config = dict(
    d_model=192,
    norm_place='pre',
    rope_fraction=0.5,
    init='normal',
    init_std_up=0.0361,
    warmup_steps=510,
    final_lr_fraction=0.1,
    seq_len=1024,
    dataset='wikipedia_en',
)
Each number is 50 + 12 x the weight over its row's rms, rounded and kept within 0 to 99. Layers, rows and columns count from 0. The size before them is the row's rms in percent of the matrix's.

# layer 3 attention query, 128x192, rms 0.0752, rows 0-31, columns 64-127
102:44 21 69 49 24 54 61 50 29 68 36 40 46 51 55 58 70 37 44 63 43 43 58 84 42 55 49 42 26 48 16 48 63 48 30 63 32 41 40 48 55 46 49 47 54 79 39 40 50 36 58 55 48 53 53 76 51 49 65 33 66 49 52 57
100:74 55 59 80 52 60 54 53 55 43 62 54 23 45 43 51 63 37 39 56 60 42 60 48 38 45 53 52 24 45 56 60 38 53 57 58 56 51 43 54 70 33 70 39 45 61 41 62 68 53 53 44 29 53 54 47 52 36 61 45 45 33 66 44
117:52 56 44 54 60 58 40 49 61 48 58 65 45 57 30 16 41 33 51 55 61 41 35 32 50 35 60 57 57 69 67 55 43 41 68 43 60 50 61 63 39 58 47 51 67 47 44 58 58 58 45 40 47 34 34 41 54 31 46 64 27 59 71 47
080:37 46 47 53 49 29 34 65 44 54 31 35 48 31 64 62 25 58 50 51 56 35 51 60 53 78 26 56 65 38 26 24 54 52 26 50 35 40 49 57 67 67 33 60 44 35 55 43 41 36 48 65 51 70 65 43 39 47 70 37 56 42 39 58
089:53 59 56 49 42 59 80 41 39 49 62 60 43 52 55 72 72 54 64 60 43 51 63 46 41 30 41 35 22 45 61 57 60 47 53 40 46 51 64 42 50 29 60 46 47 73 43 23 55 39 56 43 44 45 53 47 57 63 18 54 60 57 62 32
106:49 54 39 46 77 59 40 41 67 33 56 73 51 52 22 20 40 40 43 58 59 46 35 31 61 38 67 65 55 53 55 44 47 38 59 45 63 44 41 55 43 55 50 41 64 45 44 53 62 60 47 45 48 23 34 50 60 41 43 68 26 47 76 57
065:47 61 33 24 64 42 43 38 60 38 59 62 50 41 50 50 49 57 50 64 55 54 45 53 46 44 67 55 47 65 64 52 43 56 70 41 74 43 42 43 42 37 53 44 58 80 48 51 57 44 35 39 44 45 23 51 68 37 38 56 51 69 55 41
113:47 47 38 49 60 51 45 47 67 51 68 64 66 63 44 27 44 38 57 54 58 56 37 33 58 27 65 68 60 50 53 52 33 44 71 40 68 47 38 38 49 43 53 42 78 52 43 53 54 45 49 34 52 33 35 50 57 38 38 54 38 44 73 53
120:52 41 42 48 68 55 29 51 64 43 69 64 58 61 37 27 40 40 59 46 53 58 36 33 62 34 75 74 62 58 43 45 37 38 67 46 54 46 34 39 54 44 63 33 69 42 50 53 61 53 45 37 68 38 28 37 47 34 38 58 41 39 65 63
070:30 63 41 58 56 57 49 67 23 49 51 44 57 67 61 51 48 54 43 54 59 49 68 65 45 45 36 27 64 57 38 63 37 39 62 53 31 56 46 63 45 67 53 76 34 33 56 40 31 50 75 64 57 37 41 40 48 53 57 59 51 65 42 58
128:43 55 53 63 33 45 62 54 36 49 19 25 53 31 61 64 59 62 41 56 50 34 59 72 49 56 46 19 53 45 64 59 47 48 44 59 39 42 53 68 55 53 52 70 27 41 50 56 48 49 45 62 43 63 66 56 44 58 43 34 71 56 37 39
128:58 50 66 57 36 45 69 36 47 52 41 32 56 45 64 65 58 48 48 53 39 48 46 44 53 77 37 37 27 51 53 50 74 52 33 61 44 55 58 66 53 57 21 66 40 69 53 50 42 50 47 79 41 60 54 58 54 64 66 29 52 52 37 40
117:46 32 83 55 40 48 64 41 41 43 44 36 59 44 67 57 48 53 53 49 49 46 53 46 51 60 36 36 28 37 54 49 58 45 37 78 41 49 60 50 53 62 34 56 46 63 44 43 27 70 45 63 55 59 35 77 65 50 76 37 57 35 41 51
108:71 55 46 34 50 65 53 59 49 23 68 47 49 63 33 42 52 59 53 56 37 45 52 56 39 40 61 65 63 51 51 53 33 39 47 50 45 49 48 35 39 43 64 46 55 39 43 48 67 52 53 52 52 36 41 51 61 42 36 62 37 50 44 41
097:39 40 31 47 59 59 32 60 55 67 47 47 57 33 46 49 42 32 30 41 41 54 48 59 62 50 55 60 65 56 32 48 48 43 27 55 46 46 29 42 49 59 63 44 51 46 57 48 45 59 42 44 75 37 62 46 37 52 52 64 61 40 66 69
112:48 33 47 47 57 50 67 53 50 34 62 52 39 45 53 50 50 69 66 45 42 53 73 67 45 43 32 72 38 34 40 48 35 50 32 64 56 56 59 63 16 51 61 59 70 39 43 54 54 58 74 45 43 52 38 54 50 66 76 62 27 57 55 55
089:49 59 31 53 38 60 39 60 54 49 49 39 60 43 49 71 72 56 67 43 26 42 52 65 59 62 41 73 70 56 48 62 52 44 47 49 46 63 32 51 34 36 66 34 56 43 42 70 56 47 52 46 29 59 54 35 43 62 48 46 44 84 54 56
100:42 43 36 41 53 65 48 58 58 42 56 38 52 55 49 77 62 56 59 53 40 55 73 46 35 41 46 73 55 41 45 57 45 58 57 44 58 35 63 37 62 35 44 36 55 51 41 55 52 69 57 54 46 57 62 68 45 62 61 47 29 69 56 31
093:48 54 68 53 35 29 39 39 41 38 45 51 61 41 69 58 43 45 58 92 33 36 37 54 60 60 44 36 34 50 45 44 70 43 42 74 55 68 55 56 58 78 49 65 32 65 43 71 43 58 51 39 49 54 25 34 65 49 59 62 52 62 59 41
112:44 55 53 36 44 55 37 30 44 47 59 49 60 55 46 19 77 69 37 75 41 45 52 47 34 54 49 62 43 40 60 40 48 55 37 56 53 59 59 42 64 60 47 57 62 38 48 71 46 41 61 43 43 61 43 50 73 66 72 27 42 59 54 49
095:37 46 50 48 55 41 38 73 37 40 53 31 61 40 53 33 49 51 44 47 53 53 43 15 40 42 47 65 57 56 35 49 49 47 30 29 54 71 49 31 42 62 55 57 37 56 65 63 46 27 55 40 50 49 60 57 49 30 43 70 55 49 59 46
109:32 59 53 32 38 61 63 38 32 40 43 72 56 39 47 66 67 46 69 66 57 32 73 52 44 43 49 54 61 44 70 74 57 55 51 41 39 49 61 47 57 48 46 54 53 59 48 46 55 39 72 70 61 52 60 51 54 56 47 20 66 32 45 35
092:34 52 45 56 57 36 49 73 66 55 41 41 55 53 56 52 38 35 49 57 49 54 48 47 67 37 46 44 44 36 47 38 69 52 67 48 54 67 58 55 64 56 27 47 48 29 87 69 50 45 20 58 84 32 42 53 42 44 35 64 57 30 42 23
096:67 48 46 43 34 49 50 61 46 57 63 50 57 42 36 55 66 56 36 35 74 69 28 58 42 52 36 42 79 51 56 69 48 58 54 39 53 49 35 47 39 46 67 71 41 46 50 20 56 53 41 38 38 59 54 45 34 39 35 51 44 57 67 67
104:36 64 58 53 39 28 33 40 55 34 38 52 66 52 42 55 53 46 33 61 45 54 48 57 46 38 56 34 35 55 47 30 63 41 55 46 44 51 40 58 63 66 40 34 56 35 40 63 51 47 29 45 46 56 57 67 67 54 44 54 66 44 37 36
108:42 50 33 77 68 68 62 33 45 44 44 72 62 46 56 48 34 42 47 64 36 42 24 38 61 52 56 56 25 58 34 61 58 63 44 56 53 27 35 69 39 45 29 42 45 72 38 65 47 52 67 48 56 47 44 35 31 61 57 53 69 65 41 51
109:44 50 48 49 69 56 69 65 37 28 54 62 42 51 50 26 55 48 61 46 26 31 67 68 45 31 49 52 59 60 53 57 44 34 61 41 46 49 36 46 57 51 61 47 53 38 56 54 36 24 51 65 39 50 60 60 49 54 50 44 49 53 48 55
099:40 55 58 55 73 39 56 62 53 57 42 41 73 60 57 23 42 53 43 40 52 46 45 33 59 62 55 47 40 46 53 35 57 29 40 53 61 65 51 46 45 62 50 41 52 58 66 71 51 56 43 44 73 48 49 59 53 38 73 52 53 26 55 32
095:39 58 62 59 47 65 63 36 52 44 40 67 54 44 47 62 59 63 57 64 36 32 66 54 39 43 72 47 61 52 80 58 58 38 61 65 39 51 33 60 66 45 55 44 58 59 38 65 57 31 54 60 38 46 51 39 49 71 65 36 63 65 36 23
092:33 65 60 55 51 49 44 35 50 36 42 48 71 60 60 39 44 35 40 66 29 52 32 66 81 43 66 49 44 43 40 48 70 48 48 70 60 57 44 48 53 60 26 48 50 55 50 68 46 69 28 55 56 57 39 71 55 43 43 34 57 63 36 53
099:48 33 50 44 62 51 43 52 64 60 45 28 52 59 41 29 48 32 52 51 31 45 47 18 67 38 52 23 48 39 47 38 47 46 51 56 66 47 69 42 51 56 20 38 55 50 81 55 49 54 45 33 39 47 64 56 48 48 64 66 33 21 51 46
101:49 56 53 33 35 52 46 65 59 73 30 68 30 61 51 43 68 40 69 61 56 54 55 44 46 58 52 45 44 46 67 62 49 66 77 49 57 43 60 67 39 50 43 48 50 39 63 54 48 47 49 79 69 47 55 15 40 61 58 33 48 52 33 40
# layer 3 attention key, 128x192, rms 0.0705, rows 0-31, columns 64-127
099:55 49 51 48 39 46 66 60 47 33 51 52 55 66 54 46 53 61 57 44 45 51 36 42 57 50 39 34 34 69 32 41 60 75 43 63 51 65 43 63 38 72 60 52 36 23 61 46 43 55 31 62 55 45 49 53 31 24 59 71 44 46 55 47
107:40 53 46 45 30 43 55 38 46 60 47 35 78 40 52 63 49 61 47 71 43 34 55 72 47 74 41 37 47 49 41 39 66 59 28 40 33 48 58 83 31 60 25 65 56 55 58 40 64 49 51 58 47 60 53 70 44 42 47 39 54 48 42 43
112:54 35 55 46 76 51 63 53 56 56 58 53 30 38 51 49 64 49 62 38 78 70 51 26 49 39 51 82 68 47 62 66 39 42 73 55 53 45 52 26 59 32 49 47 44 61 51 48 40 39 58 35 45 66 63 38 54 65 36 58 49 32 54 53
078:69 40 38 71 62 65 71 51 60 35 42 64 54 56 70 34 53 61 53 49 36 52 35 32 41 54 50 50 46 47 46 67 47 60 60 47 49 58 20 51 39 74 49 57 49 65 44 40 51 58 52 62 51 12 38 67 24 40 40 75 42 58 58 69
081:51 44 45 50 43 48 39 61 39 58 62 58 47 44 36 57 39 47 36 71 39 38 58 49 55 52 32 58 43 20 35 23 45 50 46 49 39 52 79 53 70 37 49 38 45 49 40 80 61 42 52 43 49 45 34 30 52 65 64 40 54 41 55 34
106:61 47 65 41 67 52 60 58 62 68 63 56 29 49 36 63 66 39 71 35 69 56 46 25 34 45 47 76 54 50 63 53 23 38 60 72 46 46 55 30 59 27 58 42 56 58 52 45 48 34 58 26 41 72 47 31 61 64 39 57 56 41 55 43
113:64 50 52 45 65 58 66 60 58 79 66 69 24 31 46 51 57 35 64 42 60 59 62 24 30 34 37 87 40 36 62 44 39 61 49 60 45 47 52 38 53 28 39 33 53 57 52 50 48 43 55 52 34 71 51 24 57 46 44 56 45 49 56 41
080:57 42 64 30 68 62 31 41 64 52 52 46 36 58 49 41 56 43 62 49 55 57 71 37 30 48 47 77 44 47 52 55 19 60 62 62 54 48 36 30 50 21 52 31 48 53 44 36 66 54 38 36 69 65 41 49 70 49 44 58 44 53 63 49
067:61 48 42 34 65 53 47 72 60 47 72 52 24 53 38 57 66 44 61 65 72 55 58 34 29 42 45 68 49 57 44 55 21 46 42 59 51 42 51 08 60 16 58 28 41 40 59 40 52 45 56 43 71 60 41 38 56 53 44 59 34 50 58 30
133:25 47 36 78 31 56 49 36 50 43 31 32 77 37 52 57 25 51 39 34 28 36 45 63 57 42 60 44 56 50 50 40 71 51 49 43 41 42 58 53 48 65 54 54 51 42 38 58 47 67 24 69 51 37 70 73 41 61 42 57 56 47 39 57
126:31 57 43 80 27 44 49 43 52 44 31 32 77 45 56 61 37 54 37 47 36 39 36 64 62 69 43 37 50 50 50 45 86 48 50 50 55 47 54 66 56 63 52 74 45 49 50 56 37 70 19 66 48 30 55 61 50 51 37 47 61 39 39 53
066:47 31 63 58 56 48 68 27 44 59 34 41 48 35 66 40 37 41 47 39 41 56 59 49 75 54 46 51 45 27 55 30 52 63 72 45 47 34 55 64 38 67 30 48 71 50 54 58 43 72 39 53 42 68 59 70 55 66 52 46 56 51 23 64
103:41 39 54 48 95 61 50 45 48 49 38 73 17 39 64 59 52 41 40 53 65 51 65 40 58 51 51 66 53 27 38 45 26 55 51 68 35 39 50 44 39 39 33 45 65 56 45 36 31 47 86 45 44 72 60 67 59 56 58 44 40 54 52 54
096:65 39 59 48 45 51 48 55 28 45 68 60 32 60 45 54 53 48 52 61 67 46 64 50 43 31 48 60 41 46 64 48 46 41 27 54 62 44 66 39 59 44 50 58 47 52 44 53 54 40 78 41 66 53 29 32 49 51 50 24 56 42 69 47
101:39 48 49 45 39 48 63 72 61 56 47 42 46 51 52 49 49 58 53 32 40 77 62 58 59 33 65 52 59 56 65 71 53 35 30 52 34 43 54 52 67 45 57 52 75 50 65 45 85 69 35 54 46 16 35 59 36 35 48 46 28 55 49 51
111:51 36 45 35 52 51 36 27 43 67 53 45 66 56 52 44 52 61 52 59 64 53 58 40 58 56 42 33 41 52 62 43 52 53 59 58 54 53 42 64 47 44 37 45 40 50 54 60 59 62 60 75 48 38 33 71 56 86 72 25 61 49 54 74
089:45 66 57 55 41 54 37 61 62 60 27 48 62 36 43 52 65 58 30 60 32 55 57 75 34 58 49 41 44 64 64 41 62 58 46 55 53 28 44 65 58 44 41 33 36 55 65 66 59 40 39 59 47 43 47 43 54 64 54 44 56 46 57 35
104:50 64 55 57 46 58 42 35 40 48 73 70 59 50 43 54 56 48 58 74 49 35 60 61 50 55 25 72 57 67 62 50 50 48 41 55 53 47 64 61 61 53 49 66 31 72 48 60 36 19 51 58 44 49 50 35 63 51 44 47 37 65 43 53
093:38 34 54 47 65 69 39 39 56 60 07 51 58 44 65 54 48 38 59 54 45 59 58 63 75 51 55 48 64 32 33 67 44 42 59 65 62 43 49 45 30 64 40 34 70 63 46 56 46 67 42 44 27 63 44 64 50 55 61 45 42 46 35 53
112:55 59 52 40 30 50 17 64 37 48 27 46 60 20 54 36 62 60 51 67 43 67 43 54 53 43 44 48 53 55 57 54 54 44 34 50 61 55 60 41 59 54 33 62 42 56 59 61 56 31 52 66 32 64 64 54 57 54 42 21 40 49 36 45
098:49 52 58 44 31 39 48 53 51 41 65 30 48 59 57 34 71 55 46 24 59 40 49 35 38 40 67 65 60 54 52 49 44 41 68 44 63 66 42 47 54 44 56 52 59 62 73 69 59 56 48 47 51 32 41 36 58 46 65 40 16 54 56 32
110:68 43 46 56 40 54 41 46 36 27 74 46 48 63 54 61 31 69 48 60 39 35 72 46 31 45 45 48 60 54 53 44 38 24 33 50 54 55 61 48 64 37 48 63 43 35 35 46 60 44 38 37 51 59 36 34 40 50 42 41 50 45 45 51
092:36 27 48 55 68 56 64 52 63 45 65 56 41 57 43 48 44 20 46 22 61 43 49 30 53 40 57 69 72 58 48 54 37 46 55 41 33 41 53 48 37 43 62 61 72 53 53 53 61 58 42 38 47 48 62 42 74 54 56 69 41 51 47 74
095:39 51 65 37 37 38 78 54 72 42 42 50 45 63 60 50 59 69 49 57 53 56 26 57 56 55 53 29 51 51 38 43 66 54 38 30 67 47 56 54 53 64 71 39 37 40 70 45 50 37 49 41 49 11 42 49 53 27 59 70 45 66 71 28
099:46 54 57 66 55 60 21 57 53 52 40 62 65 26 35 42 38 32 58 47 42 50 38 45 57 67 52 58 72 52 38 51 30 55 60 56 44 49 50 30 40 46 73 53 62 49 44 48 55 43 39 43 61 57 69 47 51 51 50 56 40 35 46 57
102:46 46 38 25 77 60 46 44 53 62 28 34 43 52 67 69 30 26 44 39 37 48 42 64 47 45 57 50 24 55 55 28 62 57 47 59 64 56 52 44 40 64 62 48 53 56 33 56 21 37 49 40 57 66 38 54 41 46 61 52 42 66 38 53
111:57 21 50 46 32 39 41 54 27 46 59 43 51 35 45 62 51 62 43 55 45 49 54 56 42 40 43 54 43 36 48 53 52 62 51 59 39 62 50 59 46 36 54 83 54 48 50 51 46 47 58 53 56 58 32 63 66 57 52 63 56 63 61 68
100:42 42 48 47 63 51 59 44 48 46 70 34 40 46 52 37 52 34 40 06 61 52 70 18 66 28 62 65 51 48 56 54 28 38 71 57 47 50 47 33 37 40 53 42 61 55 40 57 72 57 57 60 63 48 49 59 52 47 52 60 40 51 45 68
097:61 71 33 55 46 42 22 53 35 47 54 53 50 45 52 64 51 45 46 74 44 53 55 50 54 67 40 61 45 61 54 39 47 51 25 47 63 60 67 72 40 47 44 57 48 57 28 48 56 39 35 40 57 67 73 50 52 44 12 30 52 60 56 48
089:48 30 66 52 84 66 38 44 70 49 27 60 36 47 46 54 33 17 46 60 57 50 44 53 52 54 58 61 68 36 40 42 36 41 57 63 37 40 50 57 23 40 41 57 41 51 43 53 34 42 51 48 49 71 54 56 59 51 51 72 44 43 46 56
102:44 28 32 52 55 59 59 57 67 40 43 46 34 45 31 39 60 60 27 46 58 60 80 45 46 39 61 67 35 53 61 50 39 59 70 49 23 48 36 35 49 38 50 54 67 47 51 28 55 57 60 69 43 61 56 71 67 79 61 46 54 16 40 60
109:61 44 24 73 50 36 53 48 50 36 68 56 58 34 52 35 36 58 35 50 71 57 40 56 16 62 46 60 46 52 50 55 41 61 52 34 48 58 39 53 55 57 51 27 56 50 44 39 40 60 50 50 44 62 61 56 70 57 44 66 66 67 46 67
# layer 3 attention value, 128x192, rms 0.0676, rows 0-22, columns 64-127
110:35 61 38 70 62 38 46 52 47 79 51 49 62 55 53 49 49 62 49 47 55 57 60 40 53 50 48 42 56 74 47 34 65 38 59 33 59 35 65 64 41 55 38 58 69 52 54 55 26 29 50 62 36 49 47 42 45 49 44 66 65 65 60 50
089:51 48 83 49 49 67 36 48 39 40 53 46 53 39 37 55 53 52 71 64 25 38 46 49 54 56 36 45 53 52 42 76 48 71 39 65 27 40 29 42 59 35 35 46 65 53 57 72 44 61 49 55 50 76 46 49 75 69 70 42 57 66 45 59
098:42 46 65 52 65 43 48 44 42 41 50 49 48 40 50 78 57 52 63 58 55 60 52 50 54 55 21 51 57 33 64 70 52 42 32 41 33 04 58 62 53 51 54 52 74 53 44 48 52 44 71 38 29 75 52 59 50 66 52 65 40 54 53 75
100:47 53 33 52 42 39 54 63 54 53 40 63 44 71 49 32 57 31 41 53 57 70 47 49 46 34 66 50 47 44 40 31 50 57 67 49 39 55 79 48 76 44 50 56 69 48 35 40 77 30 38 42 50 53 42 60 58 54 53 59 63 49 40 55
107:38 57 43 35 53 62 45 40 89 59 49 38 50 64 60 48 37 50 46 48 31 52 44 74 65 33 64 74 63 66 83 67 64 47 64 46 44 28 61 38 40 64 55 48 53 37 56 61 42 44 41 44 55 21 69 67 59 50 47 47 62 38 39 43
096:48 37 30 38 49 41 53 47 75 33 62 43 38 56 58 28 41 51 51 56 46 60 51 60 59 40 67 64 24 23 61 49 56 47 63 52 34 26 61 46 47 55 41 45 62 70 42 43 60 32 55 68 38 79 67 43 47 64 57 58 57 51 36 52
103:43 76 56 41 43 46 47 40 43 41 69 50 54 46 63 59 65 51 48 46 70 67 63 44 57 54 62 50 37 51 50 34 55 37 42 42 60 47 58 55 21 46 39 59 62 78 32 25 43 49 44 58 39 49 57 58 48 51 44 51 41 50 41 49
109:41 32 42 63 57 51 41 57 47 50 58 33 53 47 61 50 47 39 41 63 46 62 55 20 37 37 83 49 40 72 60 49 45 68 69 59 55 34 31 43 21 51 50 56 65 22 55 17 29 57 33 40 57 55 49 67 33 78 66 44 44 52 67 59
094:60 35 60 38 67 58 50 35 40 39 54 60 44 36 54 55 67 44 36 34 45 48 43 30 61 64 59 45 62 77 54 74 58 37 51 55 29 35 36 65 37 66 57 51 47 92 64 53 47 42 40 55 82 51 49 22 50 52 42 45 48 52 47 35
102:56 43 73 36 48 54 65 50 60 52 50 49 60 30 41 23 77 59 50 32 52 41 33 80 35 56 41 70 66 72 38 68 44 55 56 51 54 64 37 71 27 54 55 44 35 55 70 43 50 51 47 38 45 47 47 54 68 49 48 34 24 56 50 73
098:58 63 54 52 71 50 51 44 43 56 62 50 32 68 67 72 36 55 28 54 32 41 56 32 71 45 51 44 45 24 64 52 51 51 47 59 36 39 52 54 25 35 35 52 45 88 54 49 49 45 49 47 40 70 55 52 70 47 55 43 55 45 33 45
099:41 49 39 49 36 46 50 47 66 41 53 49 64 61 47 28 49 51 40 58 45 53 52 61 35 57 59 58 21 38 56 51 52 39 52 40 49 60 52 46 15 51 50 57 43 68 51 82 66 66 58 45 42 53 50 40 38 53 40 41 55 53 39 28
105:43 53 67 52 47 39 57 63 69 72 45 53 47 53 44 59 41 48 41 43 67 69 43 53 50 55 57 67 59 56 47 47 52 47 28 49 65 45 80 64 45 61 60 46 46 49 73 52 58 55 59 27 52 34 50 63 56 39 37 40 45 58 42 60
107:57 71 36 61 34 59 38 44 40 31 39 54 65 34 27 40 39 39 47 55 45 32 58 27 53 49 40 54 57 58 72 58 55 38 68 31 35 65 36 42 56 44 65 35 72 30 50 60 57 64 42 58 53 56 36 45 43 67 60 49 38 71 68 50
093:54 45 66 37 48 57 60 33 55 58 34 40 57 15 45 22 54 45 41 47 59 53 47 57 36 56 56 38 50 57 52 52 18 47 45 51 62 54 30 46 33 72 55 60 27 51 51 40 58 68 53 55 30 58 47 37 61 50 51 38 55 40 66 66
111:51 32 62 46 32 51 65 77 43 52 37 48 49 54 48 49 46 21 50 64 35 37 28 56 50 55 60 26 75 46 31 56 49 49 60 64 59 58 61 46 59 53 51 59 57 59 54 62 55 44 49 48 46 68 38 57 54 42 50 48 22 76 68 41
107:44 47 39 50 59 72 36 49 58 51 54 47 58 43 51 62 39 52 39 59 54 38 61 55 71 65 56 34 34 21 56 44 61 28 27 43 51 24 70 59 51 39 35 55 61 57 23 26 49 54 57 42 74 56 38 50 28 61 69 24 53 56 51 63
107:41 43 57 46 47 35 50 63 40 51 55 44 32 59 47 56 32 38 64 54 47 49 42 40 43 52 31 55 43 48 41 43 56 66 38 45 59 66 66 42 38 50 62 48 63 06 30 59 56 41 52 35 26 45 72 68 35 49 60 49 50 51 53 34
116:50 38 24 72 56 25 50 41 78 56 49 33 49 63 45 55 40 63 57 38 77 56 37 22 52 49 73 47 44 44 35 47 46 52 36 64 58 39 52 45 26 53 53 49 30 14 47 33 64 52 45 52 71 48 50 56 28 47 42 43 43 49 55 42
104:39 40 60 35 60 58 49 58 46 41 42 60 62 49 51 37 54 52 63 55 38 49 65 46 50 49 39 60 53 53 56 46 38 66 70 64 36 49 24 62 68 39 53 45 49 29 64 47 30 67 48 71 31 47 56 46 48 55 37 68 50 32 49 33
100:54 69 66 58 67 25 42 56 40 45 51 58 51 51 49 43 42 33 58 24 49 51 37 44 51 57 57 32 29 65 65 54 41 62 61 58 45 37 37 41 51 51 34 39 56 58 52 34 50 35 47 72 58 48 57 25 38 54 32 47 59 56 48 40
120:38 78 60 46 50 29 56 53 43 64 43 57 50 39 50 31 68 63 61 34 47 67 53 24 40 66 27 61 50 64 42 34 45 55 51 56 47 39 57 41 79 53 49 59 71 39 56 49 45 37 58 51 22 46 71 49 51 40 54 61 51 55 63 72
100:38 48 41 52 40 50 52 56 54 81 61 48 40 48 41 16 38 45 48 64 49 66 73 40 42 54 69 31 45 39 40 36 50 51 37 69 58 80 50 42 80 54 60 51 38 23 44 42 54 59 37 43 35 34 54 59 43 44 65 49 64 37 59 42
# layer 3 attention output (transposed), 128x192, rms 0.0649, rows 0-21, columns 64-127
106:39 44 44 53 69 53 42 40 50 44 46 49 49 54 77 42 47 65 47 65 47 52 57 51 64 44 59 82 48 70 62 44 67 36 69 48 65 67 62 62 39 59 45 53 55 59 48 45 55 39 48 55 59 61 51 42 46 49 54 50 59 47 37 54
094:62 70 68 51 27 51 48 49 47 55 41 48 52 50 48 63 54 42 73 48 65 57 50 41 58 53 45 39 58 42 52 59 29 69 60 49 49 38 56 53 58 57 52 70 54 66 47 49 44 21 52 47 50 62 57 46 53 53 68 44 64 49 49 31
103:35 68 51 50 32 54 35 36 50 66 56 42 40 69 39 65 61 38 72 64 57 47 40 55 54 62 27 48 40 42 60 53 48 70 42 54 47 36 44 47 61 56 61 74 28 51 46 44 39 30 52 65 29 53 64 52 36 55 47 27 52 56 61 37
102:83 54 53 35 60 49 55 50 47 40 54 66 48 56 53 54 49 54 43 52 45 42 51 55 34 64 52 54 47 53 32 37 58 37 46 46 47 63 63 34 43 47 43 27 59 25 40 51 53 67 52 31 49 54 60 54 47 41 47 69 40 56 32 60
103:50 30 52 66 43 62 58 56 47 44 60 42 65 50 48 72 36 67 48 39 45 54 70 62 52 33 47 67 42 48 57 52 49 43 63 37 43 44 59 53 62 57 56 41 43 61 61 31 46 57 50 63 44 44 57 73 41 42 46 55 40 24 36 59
099:71 57 56 49 47 57 46 64 40 27 70 42 53 56 29 73 69 55 50 48 52 49 64 57 27 49 27 70 43 44 33 31 46 71 45 41 53 53 77 56 60 56 71 45 24 26 27 38 51 53 63 53 31 46 63 67 45 48 58 54 33 60 64 42
102:21 62 40 49 64 47 37 54 61 49 65 45 40 52 52 59 59 49 53 67 49 70 47 64 57 63 40 86 41 67 44 26 63 39 44 67 46 58 54 42 42 57 56 48 27 47 49 31 39 37 37 53 40 54 62 45 51 60 42 28 61 53 45 40
108:54 54 37 42 45 22 42 57 47 62 56 41 50 58 30 45 44 52 45 42 35 41 61 54 57 39 52 63 55 47 34 47 50 45 45 60 44 59 47 31 58 40 44 45 47 32 57 35 31 50 43 78 42 52 66 37 50 43 61 36 44 65 51 44
102:62 53 57 48 36 53 41 47 62 58 56 65 35 61 48 36 51 60 49 59 48 63 52 58 60 76 63 38 50 63 55 51 51 59 63 66 65 38 50 49 29 44 41 61 48 58 53 54 55 55 39 48 59 46 61 42 65 42 50 43 65 46 35 38
103:41 62 49 47 32 68 48 64 56 51 56 25 49 50 35 52 60 41 62 41 44 57 43 58 49 57 40 47 49 62 39 50 46 44 48 54 35 32 35 39 37 56 36 41 46 56 63 43 42 70 43 51 38 25 40 39 69 52 41 33 56 64 26 44
091:66 26 56 60 41 46 38 53 52 38 40 59 40 59 43 70 53 47 47 34 55 58 38 52 33 44 46 55 49 45 64 45 40 55 40 53 57 35 37 55 57 43 47 74 49 61 48 40 53 37 53 36 47 53 55 51 28 63 55 70 29 33 84 55
098:41 48 49 89 56 61 61 77 39 42 69 43 56 35 35 64 60 48 36 52 67 47 57 61 36 35 38 66 48 44 62 63 58 77 45 42 52 56 51 59 58 55 72 46 43 53 46 32 61 32 57 48 52 59 44 79 53 44 53 38 36 48 71 47
108:09 43 48 53 64 42 56 54 55 65 33 39 57 58 80 50 43 52 62 63 55 41 51 39 43 41 52 65 41 79 57 47 59 37 39 46 36 56 45 50 42 50 36 29 36 72 69 54 63 51 42 50 47 43 53 49 34 42 35 49 62 51 33 57
107:69 55 43 56 28 66 37 26 44 53 51 61 30 25 29 45 59 50 53 58 48 37 44 47 82 58 55 57 36 52 62 69 45 78 61 51 51 55 48 44 66 40 56 46 60 43 58 48 47 46 41 47 69 53 51 50 61 57 48 33 50 46 57 48
098:10 65 40 58 35 48 40 59 46 53 53 45 46 38 43 33 68 42 56 41 56 62 48 63 43 41 44 40 48 54 40 53 51 38 34 53 37 44 46 60 45 51 53 44 45 58 57 75 55 52 59 59 45 43 36 41 45 47 52 39 61 59 62 52
106:77 52 66 43 45 41 48 56 50 67 37 48 54 61 48 31 52 47 56 43 38 38 39 54 58 57 61 17 52 62 37 76 50 58 56 46 55 36 44 33 34 42 32 30 66 56 55 62 30 58 37 30 38 47 44 54 52 56 53 66 55 42 38 32
110:51 58 58 37 57 29 34 34 56 58 48 53 22 56 48 48 51 49 52 67 58 57 47 44 50 60 50 71 40 37 56 44 64 62 42 50 66 54 69 57 51 55 75 80 34 61 44 44 37 39 57 46 42 50 71 57 22 48 44 19 61 40 70 28
108:44 40 56 43 59 39 48 53 49 53 27 39 48 57 45 40 31 37 40 54 26 45 55 47 79 36 35 39 46 41 57 62 58 53 46 45 39 61 47 40 74 66 34 26 54 41 60 57 37 43 44 58 47 65 40 52 42 65 54 59 33 63 51 65
117:52 35 44 50 56 32 62 63 42 64 42 54 46 69 46 35 47 57 24 45 48 51 67 47 47 49 63 47 41 56 49 49 73 30 52 34 42 66 89 43 48 51 54 49 43 30 48 46 56 53 54 55 47 57 51 44 31 36 55 58 56 49 49 54
098:44 34 52 61 44 71 59 53 34 43 55 48 69 38 46 77 51 47 53 36 59 50 65 60 58 49 31 43 56 50 50 57 15 49 42 47 49 63 15 43 51 62 47 44 74 61 44 43 54 46 71 62 40 59 55 47 57 56 58 52 36 37 48 48
099:59 62 61 53 32 51 34 43 52 37 62 54 33 55 53 57 56 52 37 59 49 71 62 49 47 65 36 60 50 70 62 45 52 54 62 65 48 53 62 60 41 65 55 64 37 45 50 57 41 39 43 65 34 49 54 22 48 37 50 53 53 60 61 38
117:38 68 47 54 53 69 40 34 65 52 61 50 41 59 41 41 62 39 65 75 38 65 48 57 62 67 29 71 43 69 53 40 68 57 49 56 44 56 49 39 50 65 42 32 50 40 46 45 42 42 51 55 40 74 52 36 39 47 62 57 49 64 32 48